python train.py --num_hidden_layers=16 --hidden_size=64 --num_attention_heads=2 --num_key_value_heads=2 --head_dim=32 --intermediate_size=128 --vocab_size=7638 --hidden_act="reglu" --norm="rmsnorm" --norm_place="peri" --norm_eps=1e-05 --positions="rope" --rope_theta=10000.0 --rope_fraction=1.0 --qk_norm=true --attn_scale=0.177 --bias="all" --tie_word_embeddings=true --parallel_block=false --extras=["value embeddings"] --init="normal" --init_std_qkv=0.12 --init_std_o=0.12 --init_std_up=0.12 --init_std_down=0.085 --init_mimetic=0.7 --optimizer="cautious_adamw" --learning_rate=0.00309 --lr_mult_up=1.16 --beta1=0.95 --beta2=0.99 --lr_head=0.0137 --warmup_steps=244 --schedule="wsd" --decay_fraction=1.0 --decay_shape="linear" --final_lr_fraction=0.0 --batch_tokens=16384 --max_seq_len=512 --doc_mask=true --train_tokens=102700000 --max_steps=6269 --dataset="wikipedia_en"
Each number is 128 + 24 x the weight over the matrix's rms, rounded and kept within 0 to 255. Layers, rows and columns count from 0. Numbers have three digits each.

# up: layer 8 MLP up, 128x64, rms 0.162, rows 53-83, columns 0-63
# down: layer 8 MLP down (transposed), 128x64, rms 0.128, rows 53-83, columns 0-63
# gate: layer 8 MLP gate, 128x64, rms 0.165, rows 54-84, columns 0-63
up53:151150108147096155134155147130110174114130113124118118129141163131186112105109102160115169111103159136083092126151127133122138118131116146124155135092123128137134143144111135143147114126107137
down53:098104137120122124133121128129123080145121132139105177146135121120081149142143156103160115127165124130134171112139084108116135134106140143123147160104145123140087087137128113097126161162127114
gate54:153120113149122109112148139126067090168122142129125110066181149126124164117118112127118089151100153125149142152161118115154102126145105100167141117140104149107136117162159138090133082111147150
up54:146172157120114144115158156092079117184127123097108134102127173174144156108140117146117128143126178134153121145168082115181076108122108101145117111130106151120151174171132132131109109132149096
down54:091101115100123161103116151097164119111095133119107150129071153113170108130145123134158194152125153100136138105091154116109103125105161111113082085145109148121118098125156196085130107132148133
gate55:102126130090131144154107131141192124165166131130127124109116107103088131144100137113119151116150110098093130160123147123125122082108119170157108144124101079143145079131143129119121130098075117
up55:125106153111180163151106114136179157127129122121134148121122120133124081150080128096146140134120101133139122150156200115099142105101098161138121159136122102135149080141098149123148138112131119
down55:113138123114101122093136136084086132104095156107112156112079149154118142141158153115122148141147155149160137133148097131121112149138135082078100079107139168171125141110158117129110124116138159
gate56:146159115103134109098178139170128155116137118126116121076132120117199089105108124101157146125121046120195127111132179102161143162169132141151142143142127138071131162108134132115143110108121101
up56:135125132150137158169070122095122104152110174123162130126120156104079123163135172160103111125136183151085151121127086128103117105105110126122136100129168086132131113177150144142139145134136172
down56:118162126129106123097150101142121090123130120074137130131129108136176121133128133134165115144086105102210145106153146117167112107189116144093158158138143119130112139126105150111138127078143114
gate57:142182110135122127141107143165081120143137136124152147143163094113105138125111124112121121149135152167089129143140110158119114169144141142137116104080125151143113148109148132131133081121144101
up57:099116116114134116148127085123139147088105154138067156095135153099135126098152114120111138157073139119141145170143100110111113134140157125114124104127139137132121112105130140154103128124114115
down57:160127144116109133103147126120104114152155128115167112140104148179142134172127116155144114110168132148130104096136173162159110117096112164150093140112126138158137109129131144118134124125124100
gate58:134108125132155129115126109125167123156096168139124140174155106124132104113106107139136134145151113128131108104126145150100107112145093158105121145148158139100097134127113123156057113131126133
up58:148109119140154148138119099124183117119116182124136117157133142105134114124113147114126129157169119106114094094153127126122108120118114214101105150139143090108098100130106133149101141133110123
down58:125143156140138093151126118120104122097133096133148129098110138169162153154121138138147116098132139157134154173153108114167159138098143120142145104111103138131165144118123110093158122146154087
gate59:154155149158146106123099110141112098127131100103084166122129145150105095130120134143120122127157117133127124137119124147111120125104155094087131162124138137113142120118115129168095140116136129
up59:111140131112072129137091160167122111105129125159111144150115104108122112173126088112160089115130161146146154158101137149154141138133134138123104131124146100125136177133144139123109123125089158
down59:150120130140156098117158080106148131130147138111134148119169109140153121088107127163109150139144101114119106118163153128091108149113105138131169138105103177162140098117109073147155094152129103
gate60:158123161151146139118154130121114110125091114088105133153094133143107101129113136140138146123172106103150098076146135122101152096107129133100099154129159122159151129065106164159122127117139139
up60:133148154171148141138153097087101091102114142112111125135130127130147084136137140131107121159133113125202117090153145170099159147115131078139106126150145130140154092129143150147128124115159143
down60:126135093125115135149117158153167136131129108162152123107150189123125112138146140121134125117104134134092127158101124142160099117166128154101154110112108119099106132139150113131132110066120152
gate61:079150108142113146061114159137139106131129112158103132173136140123075154110109139106148133121146113145101162139117146120174153144125108127113135106115132137163120140129125139096128083076097172
up61:116128085130082106125131141139162180176118154149136117086111180082140127090074127119130159135140122166100115086171137099158162160129122132145147158133129161113143132119150137106162138141143129
down61:149126182130123179115140138148110110114151126104154170166138107159129123168171089174141097151125160173146139155095128152113061124124161142151128116149121109128136110131090140149121150161153115
gate62:089115132142136132130113120098125139112148093102155114131115130141149103128139093131119149166131111131103126139149137112134097150119087145135091151200160120163166116059132093095086145138132156
up62:112159135109126158122142074101109133125142129127201119134080160127170109145076114146146138134107103138162164133127159124114103124122130146126108137133151128133121139094127161135138189102141159
down62:162116146151119115144119197190159083149168118140101127136163099122114143119151139147127109120125138153118108123138128093139136126129131093148140138115090134121099131174129131171102096145103078
gate63:123143190165142116117128138150155091137118112137159150140146112163141108146120137148196110118109157127112155108161166169132112097093113111113129162133118119136135158134116119155083106118145142
up63:152127113143112143109147149172108091083106171117132126144109125121151098151073114135156125101126123165136165100080139153139119092154123100127141104138126123110089153141129153118119140119131164
down63:118112134132130110107110136111157134139163108130131113103155102167100144084189131089111138153119129121120091153195160132102131134108140180106130124136083142131122099150129091164155111124080119
gate64:152125142126117125114106140115134153130124104142135111194115112122117086143124150138162179134132103104136080082144155126137162140116066138110127155160131131109117093101109142154134175123123135
up64:133175116144081121128107081168083140107118112170091128142103160129146108146121101189141132140136113142132093107120142113088166132133131120137104135115109107128128097137085141146116146148112113
down64:116091117106128102129113166120135120144117129094117138083107151149111133102132141082138125153120120110105189143126141111151109117116134147117155099114117143129124148112204134109129078111103122
gate65:069121134155127095156098126154137139106137131122134138105137135101136192131076119132152112136124121135078150094150163105122150141127075080130115122127120138158149172155107151133117123160129115
up65:106120122123088147090131118122052176123114156147148117113134178118150080128126157155110133150134142134144140141100113164170121134120118110115151165091145108138109124114151119124178080161117149
down65:131101164120121102128129116111168085109127122149158087122155172115120170131119113129139109072151129139116100080149142158085086128139175138148101122156117147122141124157094136118122098135113133
gate66:081159147085133106169105127138159136121147139157137077151166133134131129118141113121075101116119132142099113117153125179116114146160137126100150123150124085134154130119164145077113142067117169
up66:136132109159076137113124163184160196137133129133113125112149104150131134143104142154112131132168108151099125103146126137121135112115148176122077134103076133121136120110187134147155102146151121
down66:106166101079146176160165110127142082124132102136119096160178112179123138122145149179159094110128143139182133090130116086155139135152120082148142121154143140128127099158140118108116140105132124
gate67:169131102143111147104084151196151126126132128141150122155149119118126146149119112132149144107175096118109141105145082120157121131128184140158172129125100176116120120144122146148151153117115173
up67:162134095122127086160105072096097146121133156148156106113162105164133149111156111144112124100152118097072078133120101154108120140125126186142131127117124101163101156130136143113148152132102102
down67:114144107154148153087107125156091149131125123139100138163115130080151122108095141146118128112116148144096152126136078101185159141108177126146135149124125130105163117148117146106104168156139131
gate68:144105113135157086140116139099135100122119185191120156101136101100129123089154114131090153157130108168138119164115124143120158143122145132141137140149110122114141141127148117144090133114127135
up68:124129120084121121137118089082099147149130150138157094134123125107189107135179129095125113082162173120107119128127150135149082139108136149106121114139147115109105117111147115120130157140116150
down68:106118127078133111158101125111165097105149182141132160116123076104131143136102112106121123139136138113102132134098129134096136198122155135116164133121105106183172152121121104148121105157114098
gate69:133140105103144146135152109105048108117107094162131149123145161107154156070109158165108112135111113140126123135122158129100121135118158072115152128119128143126133166157129143132145133114122132
up69:130100135113136128146182115106133118115119154108117090110119156120132124154148156153124134106160136106145139143128104125159087130124128114194093134154134125107120089139126122132104139125121200
down69:112153132156108150135094103127125116130121078174130140147117093112154137114139165155124126178081122131128142103127112130102127120135135122091162130152108098133153173149099123140120171122101095
gate70:110125084166124135152085114116140127127122137086088124164073139099107084111086113080122153108129092094116131147106120134081140123148103126152149165142109141131108114110096159129167078127100124
up70:151103129155143083135179126148119127165117119124183136157153136177137088097082117095133091097132138142099153142134109118127112076118099113116131127139145142129129112142125128153145072143174164
down70:117139099108137205158119120166140091102125116125075107076140123123159153135141162159077112063111120103108072131130129143103126109154152131113143133141126131106146143107141155114102140130125107
gate71:151120102131107134115152097160098126130124178145152142161156141123151173143149120118145147095132151067090087115162122073132117115117114142158142138153095092105129122138094131127148202127122125
up71:115145142060084150098127127128098143114113113106160062174110112144091110129109143109169164111138162123153112116155117189123142123112110128163091109169157107087144170129113118098111113155125140
down71:091071141140160101142124104141160106151154136111141095118116125128107149152123129153138153115127084155106135099163158118110111137109065139086123160079104122126120090171109143126117113103101140
gate72:125176105109150139198124148140135140125110109110129156160091134170141129133116135110141151134142096141141099143120145161125150094096117133105137134146121123114122128112120165167131144123123136
up72:099070109150127171136133113165085142136122115117110140148129137098088116145117125137143144105107110154133037104138140132111162155135181132134141132106132121130135129116115121120109128137147147
down72:125158138104119083155140057130175100128146150125151156113148125156153125134163150121119118134137146079135188105152117145117075126120101115142137125127131142124143100160146135145164128124117130
gate73:148129103117100105159094122124117125099095147130090143155123139120142139152108181112092130100132133104144141129114126141164167122074138180104107107151159090137127139123101127122148161095107146
up73:154154104139111142137114101156109126095161133127116157118124142118090149144101109137102138130134110139103137158156124173108160118158111076132126137114088080147136099120108145187097108132150126
down73:158109126168118137129140134101153111141099121145106121096123168115159126132154171126103135111113131126110160120134136083156125110083160144138125115122143153126123156139180142059110137102114155
gate74:117139110164115138097145119166119150116129115112115126165082101084118089100165148085124118124127131113099141104142145119132105135146090137099158167163140114149091105117135121089165124183096121
up74:136156079140162103106142152143115137153119126112124134177118084146118101095146131131132082166100106154116146138133145133087132145149092102086115082178145094142092122098115124142135114164100143
down74:110123153133167131134112137114111119125148129103111093065116209158118146124111108163117147128163116130137130140112127132158165102116155149140098115132085136131148076098148133147104139117157124
gate75:149130063110137155127175154134165088130144163156142123111167124090196155162167122124141113101132112112139125141138141062177134127124162136157144142100144088107107113102167152135140142123142087
up75:137146095151099135089145163092123121161144130095160144153109139160108114154103137119176119124150120159140120128112145129176129141141159184164080104085067105161119089079143107124137122112113129
down75:157100158119125113151087154116141153124125139116161153118138103102113061151152148101129213116099185093101132122100123134116116153084099107123146179155171130125118113118111070138181149127115165
gate76:120143109130137095120156094134114191127158131109157158127136129143149105111101115174150128139141132162127140147105134118107113115132124117127188138118116129183138145147157107137124091171163140
up76:106096113123143124128145152149161116147108142137107154111141111165134129126129132129115130130184174104138177118164152160125157115128127145146120155121123160115127145102150137142124107174110088
down76:137151152146095124128109106121126091138138169131149125126095156109122115128128148134134125135102120155139087109114072146156086161148136117114150137103129065169152113169106144121155132114136146
gate77:113146069171147124120132152117127140135114123112120164145136115147170148099065140123166103150118063131117133107125137106130130098124123147074152117119108133156094138125114155133159115142076139
up77:177105142153066117188111123131120128090127144102111119147114122130113072098142099156135116109097122135114110111153114115157121094146113133131147127106124114131147125169108112121110091123097114
down77:117156108110192144128131146100120138137112121093132136106124152137144170128105149117133137147128113133120155112116123103093139174109132112145141138123085173102100098117124136148173188145114131
gate78:133147085115103142139093163116172128116107162125119131158109099138164095117116156051116110121175114141129135163119135159137095149092094164121203139129149114101080089119154149142128118134125139
up78:148130136135094089120180120125096116100130154111129127133103110085130153124158135097184132108127142116123133135149114102161129126140161073127123166173113117107132118165145105168122124126173105
down78:126158087163137164151072129138166102106087166128139146125133161151136087106107183119125133132108081125116117099112124158118096123080102152102144134167147128080145145113096155124168129152092154
gate79:157134163155165107115115133113133079142104120102094153132152149115087114141119117125145117171146100148123106114160128136164104135098103100119151114117092130128161164137125149127104110122127109
up79:140115116097151116142146146145144120145170159149141112127161100132128112118142136100099158137143103177114149104091158151086101148151134147097166077142098104127134101112149120149102109137116159
down79:132123130151125126099106079100099134114108095140122116130107114146123181104130134152138140119150147083109095131166130124145127140107131136136087128099194136135148126124132143131166170147136113
gate80:122123143128114130089111138097111106161152126131155111104172071140141087096115171139141129107070155132143179132116135108125129172107111113145141146120131118074142144115114114108105113107141057
up80:158117107094106140125165162175154134165090094087124106098107114090073105137120124107138130121151151124112103134129111151126097113108104111103174180139093146143104145114125150120153098181111139
down80:108129168143147118129152131080128151088144160088185145147153111166156143107111102115127091117127163140126141157095119154133177173121147161138130107144127130105110113102123098105117146132119085
gate81:112138130142152132165140148132065123133127095097106123132121125135122081081097153119122128109121119109099126125115141132134101120081094075137155139123148140144147157130111149136163097118136150
up81:115130134132163126166155117136136125128127097095101128116133142144121074124119162166122119144153125138088078132130141137146115124086129117142126098135132137126136138123072148116136122126113154
down81:143137118120119133098116158117173126116132137120150125129132226125095147129129161122154112108110121156151177118131124117124153141164141130123116148150139129130085090126170107106105114132122114
gate82:153130158152123115146115122147115157089159098136097123138188127122150151152187148105135157124040146108102140109113128144092146146166163098164124155136143127115118163101179121142151107145096064
up82:121105134162090142133103156209122109150136127115158107138129114172074134114132163125152183153086135148115145101113102144147131111114081146125121140133154162100118149081114131152101140110149140
down82:146147098085138163144135139111138126125079111155095163136173176068133127139166112120127136115136168087124116123165112154116146097109158082157122136134139119142146141177085110121176167114155149
gate83:119118123138181098146168135110118106155109095099138123098099099146122116124138139120156098133080133117120102127119152091152106114143119151113145135142152093113130112114141104146203118150122135
up83:127175121177161121160135154130144150119135087062143146116130101141130103115141117141123099145085122137127127138147158107144111151122152164116125131108134130142135122098124124148181104120153130
down83:154141111118066165128087154128128106116116135129147139108142141148115126123078132127120154107163149112097103112146103135105166137104119122137116148144090147139133163113140155158084119141102097
gate84:105104119114132094128127183131129130126164123185144093096106108098102130146131148120114072136091104140193114122087141150114130110142127113127140136099113151120149095087142148098137136121127140